config.yaml
norm: "rmsnorm"
rope_theta: 40400.0
qk_norm: false
init: "trunc"
init_std_o: 0.0
init_std_down: 0.0
learning_rate: 0.000628
weight_decay: 0.2
schedule: "wsd"
decay_fraction: 0.824
max_seq_len: 256
Each number is 128 + 32 x the weight over its row's rms, rounded and kept within 0 to 255. Layers, rows and columns count from 0. The size above them is the row's rms in percent of the matrix's.

# layer 6 MLP gate, 448x128, rms 0.0848, rows 308-324, columns 64-127
size [ 96  97  93 100  99 100 100 104 101  93  96 109 104  90 103 104 100]
[[150 148 141 201  85 165 133  91  89 126  94  95  40 117 199 119 147 143 139 130  61 133 121 138  98  86 172 146 130  74 110 155 143 151 170 166  73  86 130 154 181 108 175 118 120 163  94 112  66 103  77 143  67 115 151 127 132 143 114 158 122  80  87 132]
 [113 125  86 106 124 129 159 153 108 118 132  82 180 138  77 142  79 125 143 108 114 147  71  89  42 163  44  67 101 154 154  87 171 158 147 172 133  87 106 223 137 177 143 113 168 146 130 144  82 103  98 143 128 127 148 131  66 107 148 144 156 122 134 137]
 [ 74 125 164 157 175 126  90 113 192 129 172 145 117 139  83 113 130  95 117 174 108 174 137 110 167  85 124 134 105 172 140 152 111 136 131 176  72 131 109 130  52 171 135 199 118 103  88 162  95 154 143 140 197 162 197 131 122 132 103  55 168 145 132 181]
 [140 140 156 122 171 141 164  97 163 151 193 140 119 108  92 115  89 103 113 115  55 121 118 121 139  97 135 166  55 103 146 166  83  95 102 116 100 123 139 180 122 119  97 122 130  96 122  85 117 142 100 174 166 113 177 129 135 117 109 214 121 123 117 180]
 [122 155 128 122 147 132  78 165 133 159  89 136  88 138 112 123 113 178  80 114 158 139 112 120 125 152 104 148 149 111 158 168 122 214 100 117  94  68 200 175 101 134 127 110 128 154 151 134 114 163 126 142 132 178 156 151 191 128 100 118  71 117 157 156]
 [139 141 139  85 117 124 121  82 124  98 111 177 171 120 127 143 137  96 124 192 130 166 115 128 104 169 127 114 112 115 166 142 139 103 114  79 151 100  88 138  41  93  91 107 121 133 127 129 123 130 118  97 140 109 178  92 186 103 143 232  88 120  87 148]
 [ 82 133 160 116 156 124 132 127 148 187 156 130 169 146  86 129 154  92 178 146  77 139 188 121 116 106  86 127 117 168 111 110  98  76 141 111 107 119  79 130 126 148 185 133 123 118 150 164 105 146 110 154 137 121 112 144 165 144 126 147 129 114 103 126]
 [114 105 135 138 156 170 149 143 152 119 148  73 143 170 128 174 144 138 136 124 133 109 121 156 165 133 182 158 109 137  85 107  65  71 148 182 123 132 133 122  91 187 113 134 130  99 131 154 123  78 131 107 194  70 137 184  97 176 150 125 126 104 155 102]
 [182  97 101 138 198 187 170 188 143 167 110 148  96 137  92 133  92 107 135 189  96 134 110 135 119 179 120 163 141  85 125 124  60 135 129 134 155 142 145 148 177 184 112 125 167 105 109 141 155 167 136 120 147 156 181  95 127 115 116 165  79 135 132 162]
 [129 152 128 142 134  88 114 189 153 134  72 102  88 146 100 128 115 110 177 176 140 116 101 119 114  47 102 116 119 112 178 125  87  55 130  82 130 143 121 160 121  55 100 127  93 125 101 128  83 167 154  81  83 122 124 153 103 112 145 156  74 111 140  78]
 [126 120 139 131  83 154  89 138 149  84 138 129  70 101 142 175 119 152 104 154 147 133 105 142  68 139 164 116  99 120 159 182  98 132 108 151  68 112 158  97 137 137 184 120 209 180 113 177 162 114  93 137 169 135 142 167  47 191 138  96 104  99 125  67]
 [ 93 109 110 169 125 195 133 173 141 107 171  56 155 193 147 135 144 140 152 159 117 151 162 115 151 154 115 137  58 150 117 156  45  71  98  97 112 150 119 128 127 125 183 158  69 131 160  74 153 127 146 122 148 109  69 144 178 102 111 154  99  89 193 145]
 [ 87 141  99 112 128 103  97 141 164 153  78 164 161 175 190 105 156 179 129 123 148 110  79 104 133 131 169  96 114 192 134 173 152 177 117 122 123 137  73 180 153  92 110 163 152 114 144 113 165 137 139 137 106  90 132 136 126 132 106  59 131 184 132 116]
 [158 102 123 104 102 138 125 125 121 101  92  89  80 121 139 135  66 103 157 112 129 112 123 147 107 147 138  94  78  88 180  77 132  75  68 172 180  96 119 208 153 114 151 151 117  92 169 102 113 119 122  84 123 159 152 152  96 174 136  77  84 193  86 156]
 [ 64 151 135 163 105 106 154 114 179 104 175 181 140  84  71 122  72 148 113 120  66 133 124 108 118 169 183 142 143 170  89 187 108 105 142 117 108  91 101 101 122 122 150 139  97  86 117 172  89  41 119 173 164 158 144 149 152 152 180 134 168  94  95  90]
 [113 138 154 123 150 150 132 143 157 198 182 112 108 157 109 125 101 161  55 121 134 131 120 143  89 123 142 140 115 109 145 146 108 100 137 135  79 101  97 122 107 126 115  92  77 126  79 135  86 178 163  89  85 130 144 185 150 150  89  93 173 159 159 159]
 [153 170 159 145 149 154 133 115 131  99 171 117 151 137  79  96 113 125  74 137  87 134 172  77 104  85  83 133 147 111  78 177 154  97 174 177  53 148 122 123  89  81 132 167  87 106 147 104 114 120 184  83 119 136 167 120  90 109 150 169 185  75 123 105]]
# layer 6 MLP up, 448x128, rms 0.083, rows 308-323, columns 64-127
size [ 95  92  93 102 101  95  99 101  98 101 102 109 105  99 101  98]
[[101 114 139 147 142  92 131 138 130 155 156 127  86 172 166  96  93 165 164 122  98 123 149 154  98 141 167 189 127 105 137 137 139 120 148  89 118 206 157 142 167  87  94 119 161 185 112  98 131 135 174  86 167  95 133 134 169 115 130 144 135 159 128 137]
 [179 205  93 156 142 157 139 109 103  78 112 123 159 146  66 110 110 101 142 179 160 174  82 125 142 149 121  96  88 130 183 180  76 140 115 144 119 148 131 199  95 146 112 149 141 196 115 124 169 137 137 191 161 105 122  88 118 125 157 131  97 116 191 168]
 [159 119 140 134 134 132 130 156 161  73 181 135 182 155 100 110 147  97 110 152 109 163 126 103 128 143 129 107 186 117 101 149 150 192 103 154  79  95  83 162 148  87 114  99  70 194 170  87 124 183 168 124 158 129 176 116 178 130 184 167 102 167 104  83]
 [121 148 143 110 142 140  85 178 120 118 157 106  83  85 110 165 165  87  93 125 134 166 114 118  95 153 118 127 139  88 145 191 157 119 138  91 109 151 182 170 114  97 115 102 174 130 170  94 142  99  97 159 140 120 164 130 108 125 117 161 158 155 143 106]
 [135 112 153 183 136 112 117 131 108 122  67 162 109  79  79 106 154 157  99 154 188 128 170 147 121 134 135 144 117 159  67 162  97 123 201 155 149 150  84  90 102 132 179 114 198 113 158 159 111 106 125  55  79 144 122 121  93 106  83 167 135 153  94  94]
 [116 133 110 142  79 120 179 123 104 151 148 101 116 140 100  76 127 152 106 181  69 154 114 109 194 190 162 131 170 145 136 181 149 125 186 138 177 131 161 107 119 171 138 149 145 107 120 129 103  69 114  95 188 189  74 141 120 172  99 138  97  90 135 130]
 [ 77 157 138  86 122 110 148 137  26 135 168 156 106 103 110  97 103 169 146  98 123 134 109  98 182 144 122 187 164 113 145 156  85 116 116 148 164  90 123 159 118 165 105 110 144  88  66 104 179 106  61  87 123 201 136  97 155 142 100 146 138 147 145 172]
 [109 136 149 124 162 113 128 134  95 139 128  93 119  92 109 105 147 192 133 199 103 107  69  94 102 136 119 103 120 149 102 100  89 131 119 171  82  23 155 111 160 158 109 131 157 163 109 184  22 137 140 151 120 112 109 111 154 144 178 100 153 155 121 120]
 [191 169 171 137 125 180 130 130 106 123 163  96  93 123 131 115  86 137 175 135  79 126 164 106 151 121 138 145 153 150 173 107 143 115 161 146 169  94 171 116 109 158 165 141  87 162 141 135 189 140  98  57 192 121  99 102 111 157 162 120 136 113 170 174]
 [155 136 117 156 125 107 131 175 112 115 118 140  62 172 160 128 138 106 138 110 153 151 145 141 141 153 152 170 153 156 108 146  98 175 149  98 158 150 102 114  94 152  70  97  53 197  72 164 110 126 118 148 134 105 124 105 100 123 142  87 156 175 133 138]
 [185  82 150 149  79 136 163 122 130 168  73 111 192 151  52 148 162 124 171  97 132  85 117 154 143 155 120  99 138 100 164 169 144 100 147 144 143  83 110 179 132  99  81  78 129 100  52 141  95 120  67 154 112 129  91 141  73  91 158 137 180  86 190 158]
 [123 102 143 190 134 137 134 159 157  74 103 154 193  94  89 134 177 119 141 122 111 136 117 196 131  76  83 139 168 140 124 131 154 144  98 107 120 131 100 106 139  91 177 156 146 172  99 224 149 172 157 166 121 119 117 104  71  77 135 135 162 135 115 105]
 [147 135 166 163  72 135 134 148 107 123 109 162 214 165 132  89 116 130  84 118 139 126 168 140 142 111 137  55 146 191 118 133 178 135 100 123 115 145 159 132 173 110 157 110  81 140 125 158 156  51 113  78 121 105 177 152 124  72 114 150 144  89  89 153]
 [127 141  81 113 130 130 133 101 101 144 151 111 125 149 132 190 127 157  89 189 133 187 136  92  87 137 128 115  46 159  67 176 110 128 100  94  98 133 101 153 179 177  87 106 189  97 148 140 143 127 126 121 123 118 136 137 135 162 140 134  98 164  92 103]
 [140 189 166 132  87 133 142 126 137  81  86 123 141 121  90 156 109  73 115 100 154 159 142 105 134 142 198  71 113  94 160 122 153  72 123  93 136  96 166  84 121 123 132  89  76  67 167 122 150 114 150 116 116 183 149 175 119 138  95 170 112 145 168 199]
 [134  93 106 116  99 104 133 140 124  97  94 131  96 160 116 161  89 187 101 131 130 176 115 100 157 107 162 135 151 180 164 150 103 105 132 139 151 156 157  96 135  79  71 155 129  68 103 145 128 167 184 177 155 144 122 143  92 145 139 135 105 182  56 108]]
# layer 6 MLP down (transposed), 448x128, rms 0.0784, rows 308-323, columns 64-127
size [ 93  92  94  98 100  97  94 103  96 103 106 112 108  96 100  98]
[[113 134 126 146 167 108 156 108  86 148 150 157 149 115  94 131 129 145 151  89  98 136 191 138 115 126 109  87 180  98  72 129 131 126 165 129  98 166 140 141 149 117 177 161 104  96 132 109 104  88  94 108 109 167  91  94 122 119 191 144  86 213 162 163]
 [116 122 124 112  98  98 143 145  99 122 117 130  96  82 194  87 145 115  73  82 136 111 121 113 145 127  96 117 138 153 130  91 173 135  90  66 105 155  92 178  88  53 146 106 128 231 115  92 158  63 151 119 127 144 113 138 144  95 120 131 169 165 126 117]
 [ 85  80 131 157 155 142  94 132 134 102 126 143 128  90  98  80 112 159  48 109  95 100 105  94 112 119  99 149 124 140 106 143 110 115 150 123 141 146 123  95 114 115 125 120  59 106  82 146 107 137 149 195 145  97 123  79 108 124  49 111 147 136  61 193]
 [120 118 175  33  94 160 133 147 102  95 184  88 129 112 128 155 113 131 105  89 189 125 120 135  89 157 159 106 119 183 147 111 165 116 180 137 191 130 127 122 161 139 139 142  97  90 139 124 106 131 149  95 120 185  47 154 128 172 132 131 161 125 183 126]
 [131  64 126 140 187 120  79  86 148 112  98 100 106  61 122 106 114 157 161 127 152 103  81 175 179 181  90 131 157 109  85 130 166 148 129  89 120 122 201 147  82 177 141 192 142 137 163  70 103 136 172  95 132 123 118  63 121 125 119 107 113 114 130 171]
 [131  89 156 112 144 115 195 198 157 148 126  62 107 163 158 115  84  86 169 180  97 125 120 110  91 127 103 161 181 106 111 131 154 152 128  56 100 169 128 111 120 126  67 145 109 155 137 114 155 125 134 140 111 141 127 160 148 154 105 137 113 118 139 173]
 [158 156 153  94 160  91 141 154 133 152  67 119 153 117 155 127 110 133 127 145 224 138 135 126  95 151 137 126 142 115 169 136 126 147 148 131 137  93 161 130 152  85  87  56 163 123 100 115 153 182  84 166 135 147 105 176 122 120 157  82 110 104 175 130]
 [147  88 158 137 151 102 114 107 139  65 126  93 124 140  76 137 160 152 138  90 151 153 120 153 189 133 193 126 124 120 142 106 149  64 147 147 150 118 199 146 182 138  90 139 171 109 122 121  99  80 104 144 139 142 101 139 136 129 156  88 148 157 174 136]
 [ 52 102 107 134  89  39 114  81 124 154 135 111 209 121 116 106 144 160  92 114 125 110 122 136 109 157 164 149 109 103 111 105 120 172  66 134 135 136  78 148 108 108 169  70 132 106  87 180 126 119 127 152  99 124 117 156 171 130 186 108 175 112 106  88]
 [129 109 105 141  90 124 122 145 135  87 152 108 159 172 106  74  87 100 136 124 170 170 132  60 103 150  95 150 133 109  85 155 115 129 178 139 114 125 120 112 120 102 117 163  62  86 121 130 109 115 140  87  82  84 168 135  99 105 178 118 143 120 132 130]
 [153 160 168 157 100 150 131 174  96  90 158 108  99 184 118 117 119 147 125 141 131  79 179 133 151 113 110 136  92 132 182 122 119 128 177 135  93 126 121 131 119 125 156 152 102 117 158 157 133 131 164 148 141  77  90 128 129 164  85 106 120 114 135 169]
 [110  94 182 132  89 162  77 116 120  95 138  89  97  91 111  91 148 108 130 157 141 174 159 112 150 179 125 129 144 125 176 145 143 131 144 117  87 114 118  59 151  81  60 142  90 126 210  57 195 131 142 136 135  87  96  95 118 109 131  81 136 157 102 162]
 [145 187 129 131 109 197 147  92 119 142 132 119 148 104 148 137 200 143  86  63 116  96 104 157 159 163 178 145  75  90 149 128 107 118  58  65 100 118  93 108 138 136  98  82 161 117 146  99 145  70 138 160  82 124 118 163 113  73 109 114  92 144 103 135]
 [147 142 121 134 104 101 113 129  92 156 140 175 112 157 103 173 110 194 167  99 116 139 162 104 141 152 134 159  83 166 120 177 119 110  97 146 114 171  98 155 174 128 124  90 131 156 127 123 154 128 123  60 152 121 151 119 105 136 138 155 107 153  64 112]
 [ 90 151 166 139 156 190 151 122 133  95 100 162 163  98 116 160 142  93 169 141 199 141 148 184 103 186 145 118 141 142 163  98  87  61 127  80 163 151  91 181 174 101 128 142 134 132 142 147  97 187 131  80  97 105 101 125 123 162 126 121 115 145 166 204]
 [148 132  80 122 158 132 203 164 126 131 158 131  98 135 130 108 124 103 145 126 146 164 138 106 158 133 131  90 108  87  69  90 120  96 137 146 160 106 112  96  69  82 140  74 127 112 120 133 148 144 100 155 120 181 101 122 160 141 138 151 182 148 161 138]]